Weights of a small transformer language model.
Size: 12 layers, width 448, 14 heads of 32, MLP 1792 SwiGLU, vocabulary 8192, 45.9M parameters.
Training: a variant of SOAP for these matrices, 756M tokens, 2883 steps.
Each number is 500 + 50 x the weight over its row's rms, rounded and kept within 0 to 999. Layers, rows and columns count from 0. Numbers have three digits each. The size before them is the row's rms in percent of the matrix's.

# up: layer 4 MLP up, 1792x448, rms 0.112, rows 1488-1506, columns 0-111
# down: layer 4 MLP down (transposed), 1792x448, rms 0.101, rows 1488-1506, columns 0-111
# gate: layer 4 MLP gate, 1792x448, rms 0.108, rows 1489-1506, columns 0-111
up1488 101:526545604491566473515428499469502535524496485543496567503514499570526520476498474501436615563537491563511547493596451518480429471456516505392500497465532461542502565599536446445502473560410454537447492449473498548520470528476512471494583506515494541556545473494424419545616582477530336503557461532486502581478486581524483503461518538399
down1488 104:555496492494414539629630450466594463552454557376519543470451509546513424526405440525528524479443554375454530531534482513514550484553516516510488500484446558457505482479540510409598497426558472441530408539479543475564471558436466483517598486509581554516541451504522621427451474497506508488544496488502497484601431438565467495498453593526
gate1489 098:529489565569512578465559556581500482506544470457404410493558509503465624459569544508455603496474568478519473547479580474537466572497437509494559473562524563440435417475449527523487506465484542430506528438427447478465436489471502475615420598449474472550479510544521549412461519460532479552442524534477504528544452540524426521511556568485
up1489 098:504417497610459543475502477549444469510451503461480482442525471556516472499496436475478524478482550540545406510607543481518389583549542471472543518585525484566467508476426402551444411581435582588426525592436408489471515529558553488580509520532527528421543490514440462516467456556463532445482432554572479523503400508500457498457426559397
down1489 101:477477401534466526580465500454511612411541471592538436488530579514544415507465448636522482495509553495480395424370484514489511466475454472459514470447420560456500503492515591461613414465603483474525500440435463466494576553460421496504565545521499489560449486537483485590470428569475535539554460489453485471551493559493493519441499454561
gate1490 097:556541511456518553459461519526507402556522595478536533542458508488503483504527498558497515499491531489488522489454525445543513491445419393513486545528500420433511474519473465330536526543699470532538460523488436568511444565414424555464527443462514599497464497536513494461475550439503396492518544471534380486442521514539499417513467479528
up1490 096:499548468451506477483468519557519448506482507439517442468529578490454508499572529483510510481521496518495471466523538455562454525590451458533421469449525641620510511420522522506530501516422412529521615513505512458481471538454450545530461576435609459544469543501455454580534566514614465548540512446434510466481535436473532463485448499547
down1490 097:390544472498528528552515471563594532522523416621471484460450409583460495442450544506495475510507512528498508529485484526471495499461576468504528402576487487468466459528464501434439474541528621453497426512516542471476538429505504446492454487612473519480478549567573490571454425404438580429480520561542465549473549576474536485435585579539
gate1491 100:544462385638509601536575454501443482431495498486519500456445521374472473519464465441590506423515511411407491532481467450476494518551414505448568459555459510517502512467520520476445501436581548425512496533542501560510526546493537485448539526494566552512465515528490564627501500448566487527459397509557462580422471532478494524446576518524
up1491 099:484537509461545471569503468567409562479498450478442464622509594478484572447497459450571552557526574488591484462478540498422438457519494562543564529503557508475455512478513512464479559473523566491552493542595559439495535546499490533578526434464494457533441502546464435571531556410464503514538518572526481434514497575561526503489492431554
down1491 099:529530489493506513478546478463530390516496598524498557534445427500534460539445470540462454449475497490490549531493543479479594554527428459584508565432481466495535557540516469475548551396442546553526524469359415572548535432535431500577451438512399470539607507432559536433490442442582513528514503436494469495590528414458479543514519569518
gate1492 104:492592468440471468477535595540414535486552426506535511441496508495460523532461524525393398589484536405570444445482437479498487419552556590409426544512419509471508471541552561452509500490475500523485496440588537462578606499544506581510457583466550459389514465516598532524509491472547440570513528525513467512434469545505444515516562505526
up1492 101:576502397473445398533563469571434514495390539518464501567506521510613450486533576597501519504528519463521533489520533482480487540499448459490428476530509569548567445444530565531397519394505543521402565453487504543637538445567506522536454465508526497472434536540506507466476497620503601517519490483491477444552437457603509489505499469531
down1492 102:492517512463483515427480461425512427586560505523446514443469548617505481569476409438482497552504567564472525550528480530524512492527527484537532497459461482488451433527518464431578580557514418638468562511490560512373458446432551457483458569601481462488437496589556528491518535428542351455551487509529565472521539404455459487505547484517
gate1493 094:547557537551545508564502554566500535514517451456523463402510587508528513483502485397484529420452494521505483560466510468527447488522415562489493523450499522495529576494478502480646465571465591605517561533504440503485494511508477471514565565418495576546469546514500503447435583492446491509448440383532447551539554526503563505514536484452
up1493 094:529507595540448397449485425483489498509530431487481471519519610510438615470586480459408512549392474592513448485572527608474537476510508533486574440499490534489467473453573575505553511526604477480548523572467546458459491515479487553530502431482425484480501475509527579372503456439446513472576434425512626575453497478529424519551585466458
down1493 090:498483429489615462569526580528474444499462537435523438468456414447456497450446534529485552518558443522479523528428469429550554484520504527495483560570555455521476519569426475523527460520408568506521530416517485521478482487591511438569593525509515609505506522536528489555455556513466503477425519526414477465562486535531659355527514568456
gate1494 096:533457518518603530560513518469533432525538545474492537473597494507466529545486511507518507568493511513530532488479420430403598481500442461479521521571510475488453473580506510566423541536436518538627399391443499557460441500400495510434448399553473527543404504472523558504482527547504526505594503432495460556491559541468452585492505479426
up1494 099:524398561542497535530465482532535497548415454492515534559447479518576488536481523517520542617444494553615419527546545522586554540477513537601534506465467494542469466435505492451531522576500452645464551414529448467540501443452527509495614509510460523497492426625523460560459467452486495510513511556543465509453446463427544555503501604453
down1494 099:497516483483534431496521530507405457492527553447463504462459504450470476572552484469447578578544389589475548566391565515506557510534472547606524472476508470508582540599485566446554578507514456557494508443420499488493474444506487478474508525499462499517612529447547493570504526449530427482546493492579526541436402542529505476576569462528
gate1495 098:524532494467511503522467423511523466529512542477584533500370514446407552526540446449436456456544536473532482475433491448525518469541438576474505578519447584453563516501580503594503524524609501541545485505462507534508520518472471504471453527519524482542459582498536540498542556502533567480482591512476482582542398482495538402499549551516
up1495 102:545462480485643549529490490605435538440511581530605480519430448448495523486423476543417571486517511445452497523465444498489457482535509576560544451446539532607505481421486480512501508485632507431456539505511547439442426420544462579470527607615526492511485460560640446580529432460537492551504513524522491533529470500463436493570556528389
down1495 108:465514567404569476515445457466520561575445588504506604439405561500497504597569514507488495498469418516455530579522526417527535490434546492460502521598437493405524500553484432543525539562522527534564484476381503482514425420420486515509512477470433555401532540555462519438546588535474481508481520538462426562505539523407510463493485528597
gate1496 096:494521571569514419557559436364517464447461536484442550506515490434511467424490500486399530482520558534514528482439512515509475480560501444482502460532458501487502574596535452588504563404428556494445500340478514523502422429474532471499400531456448459454497498529575496520551532468484520485442455432455405550557500501560393588466467396506
up1496 099:526459386580621542470506558553459527433525465555390474507469543520458468459531506527494502432600577483493446416563483545488468470517482487446505452435533482472539565518523485493428420457507518504532569493571519504425494543439524552461559508475403527568476530530414453505561551468501516590448457498466518498502449440539436572543548476595
down1496 100:508466532518437473487535489431499389520482462412577491544563553488497544546366474495576518530468501631428402518450544493480602531433559479503432463413538473495443472406530527420538631567534473554401522562444455450630505387466491531536490582508560488527561487454505563444444510531523485577520507561534501428499545502485514382504542543494
gate1497 096:507452572453521455493561507502489509476448580422424549528513473476625503553541523480483454618576537553620496526469490519513458445479461516522568539503549541473481586450486519482579448408474473538451453514480381482503481504484459465516504416515588562419481421514467520526494605493591429518509558645478536544562590600538476493483520452439
up1497 103:492562441515489463412461439519460538567478568458444378437483430596541532527421455571499519531527490521521589497530537593517406573404548480515421552525589510545586580427353457501548505485496520528439430565473529490498572499532423506500489457489452435490452436469412552510391469433444423385542489510440459600532558578595551438537439534507
down1497 104:506498499502578464465518522545463448453569470531449530434486555494482371523588520488466525501441445449510381481510551464516612494552532460442500452456447534481401409485576466538456476538532491544552511373510514430359440506456598482464513552621526476614579523540550519435547473555463513557522515457502483422456470367532475463520446455568
gate1498 101:465467471453462513500454502575455486466472504549439478426512580502509506520488476570502492494561491564576546528513450548530518530507464559423585434436516556516574481545502544487499493435529456446428468435586443518509584547490499540479436419487461532482448521423557507529602497416503483493536437514491448494516669645454475567462610455529
up1498 099:510452524439462475488445480517515547470553408459507483517434590512511517528434496527472442480434493496531456571559452584467534480485595616403544487446463478550529420508542515456512505441554485519582443460447424528484508441469484512492377437465513565508542456396442479581519459447505484578504367572490508463442493530504527517457491507483
down1498 102:498429532548553507596475509470573568471471514447485532591573453557410448430531522543572560592607444508561553478568484400509524514506515434469473509507516455525489578396526478512480505528459539591526507471506470538496417544521404621399624498477489458446524490546556371537439586497547459474538544487468563471515470579520461439525564543485
gate1499 096:440582445517568587343505466552557512483518588407519435534501490506527509548559523503586502588445436551497466575545508467484524588472444477490476448495428423527438516574537536458415546606432454502456531552557501436406470478454516559406526497494495541440438468479460455513459501438528513436435446453518430493476493369520560409402395451424
up1499 092:549445419553453523432471468507607452498570584586482460480436538463501520570650466501645469498557438514428570520570461474558495556512436461517476477540504484499484505462403524487519414581404483489454449517498523462623567577552550567458502543519569487450522506517568592481525474471568409481578535503528526467494509490512626428481463572525
down1499 097:487557490478505441488468555495487496496441473444526508504631453460486513499431525471451546547466559493564492495435500471488469493548593535509474570506415462524525501509584456527497577476561478604504482562559510472484448416453498453489468385453507448494514463423564405495483461506518564488464450475449478526412453527517499522550461476528
gate1500 104:437555384484461502562513446537481581549594629420445519431545495517481483486496447431481576451467493500564375475425422491518544618530580585478533461482455549511558587569493440542479420471534516587563411355497461498459466507563468502482477561459489558525434506502578479433459574485418528538503550494468536470518495508402486479517520496558
up1500 102:455505522521525477468496448417574520454429489538443499574514553542494500528529525561511518480546523460516507513514425596425510445461480384526525499501481483571519463500460523556568416519419461520474631438526462503455484605582489541508394469476536482499537503475510505439498453453484515518500469499483571514444487487511555525439375451451
down1500 096:528480567501559525510437524445475489576470463507546479539471549447584529601485527512513590455402506489546473521442467481530404484457441513502492495511524461420470506454497520527498502461489464494423445565573532401588554380413450456492463560504535526440484516471462441575585559480589479465459561517531496477513515522541471494428521564420
gate1501 101:520579541463535477506443447493488435429577475552495455531514611521473555538426510480562454464544432526507537520520565486465517545544399465413412510480403555468493500554465600410501559417593475499579442584548441453439475446462489606461566522548502555434409472533505554476616488574545520500511505473633481495458567509481443481505505434498
up1501 098:470440416582523492576531514551519476473545473504555442539420504472478477494477586496583590477450493536524486555482448580467484453452533557550450499543500455505516446479550461532484435555539422542447504471529552465454495482533525444475439495473392513455600503599434537583501485444421570475514523621491535395601508549470571537515470475656
down1501 094:426447477442576535459499481500475474561484514464417519512555525523438527528504367510413527545480482459442540398434515474506497445490550451495544438437573469470550557540489534504544477374354522487468497527446516504735458518430514504531468491474495474448529497496487480372489478373530453480597450457493532568431519400469524522477511511480
gate1502 097:446463506436491470494408511496464536507634520462512447541452506466597565502503502475510448475491517469573528521456476463485525490542493528502504478528494559471547419505578560622500480450447526474479535471435499556533561475386458509596462456511516485519484537447470438493473428433571553491423483455502516468482517500503510563444455471568
up1502 096:460573530618453497451572497552508506447577494482473560516514501499473491523485521600416456490503582487432508516503467443441530485451446599414511433501440445526407511457439403511517479437429527455551533576519557457469478504514468492528566480531429469550498487429467483475533590431466501398420436399492575542544555584485459516538468461402
down1502 098:552451467445460499548484500495389503585490522498453492456475510523466589493492467472478514464527460501488511492463454488592555409512515422521532555523563572557510479555492642584401513596554492405464570489566480519625506496521519488436400435498505440451562603494438488459563421491539479508539588554420485514507415461570518470463543568535
gate1503 101:501591495556468491482463518455452512582560407532554588395451506510484476516545482515489507518458467521510470493390539566463496551566426538460505454489520485477464460513487466481524586543369474549452409538451487461576561511441502569567523501512514504472461482511443454498563493513503462491502496594398513507551527566529535454452551513507
up1503 103:461454486496534549509521489473513538479559566493448399627512496518490530536512532421480448394546455386560496479512429465550471434489584436465502544449477475531462449534428536484504367478497570522478464484488464538474511543477480457466472505501437462516539567466553581557452485389461505428463512485512471509513496498446545508502630503507
down1503 101:467470479467434515488535439526504520429456420458554589426415504398546417591476499508470461549454519543521568558488558530444492535462413597575454512482437485414479435472493523553528491561509417336445484472489513485759580473532468527521465470509482565464414568465542529531517480583502481612574586535391520487534503500482485468509441529543
gate1504 100:601460553483462562537532525478435459556494471467409604486493520523509493570578402499576508446528448517591523521455586480416489480345503477460529497443570573443508582537499458520525427503515493389454509476566556471588552376536548515511563419496467389487479482505486536527521536530499550488497522509465451587524512432414577449523459426506
up1504 101:388548506482493447448550486549571473435503570459542465493490404484461459454476486502475550591505516475483467435474548503594588488621509577476527538503480408569523406502517511599454510428528476559525494492568479510541513538442481373516419505600429554487510517534479437447482480528459449504537499514524486450548560482586491501500544495537
down1504 095:570533505441416564568532463509518495489518421480458518482463577511509523600574445487515467507516461526509463458533470467484395490373450525479453507514512537385509549560451557434530442538508487326472563463509465415590487484509449466523520492491443447477503532464558479544482470558542522513439568541497525529541487476418431440551470508476
gate1505 106:471460509502433423546462475497534582553463508544520475452598491557510494513546478540510573603608547468463570550530503471578469506503640515400493477462478419551495424562489471504469555559439489461491520508562542493551501492485492453470511454527544558471508422510480457486536585511502533533503504478484498487525522497535558497589503509354
up1505 097:506527494480491608488581408504477478602477521591456521499571567454502524555515524488506530528527566471473471491448518409425476517479521495632506458488446425511515493488566493509413473573540484479416526548509554519597589520441533462456500565593421462509445501554520532537493489514490490526457450442526443477527498483568500470485505571418
down1505 100:470574452476615473509495633534510521429523520437447432463436501616434456419483496479552488527504459491504533653480408535490467527515518515416531435491512425470567501505514505444473591487429449385549527491532557495496490556458578472492502499430517560435479487463538477455452556512466505466521514422534584564430502491574554454538540470510
gate1506 105:510507502439477495486408556477483521404549572586508405420539394485515504540518498476423482479458482397541512515509527498508453444462497553445517574500382411480489569458597489534436458536472569442532544481539504520494547489425459435443575484481510565540583560490486444483570481545448511518451491491505453397451479459489551516599529544494
up1506 101:516463558506544440591467525433489446473481649437495521467513509451419517481540438494495509459416496514490427562489546430511585612553570555478566443513421455486545471454547457478521539562517533574512514496497478518491346421479569575538435452456483498433531513491469571466506396483537489519511519472436502607401393463483563402339513636511
down1506 108:523549390533527435498524509480447514481501541518422545539406497540612527537509494485515458419500563493524465413483513507476428613499499530439488495511538563509516566505432412521514476479581525501551449499462460497519646429533504480422505561456533503536384482508527528504560567488433525532433491398594544507456462596556531493452435469460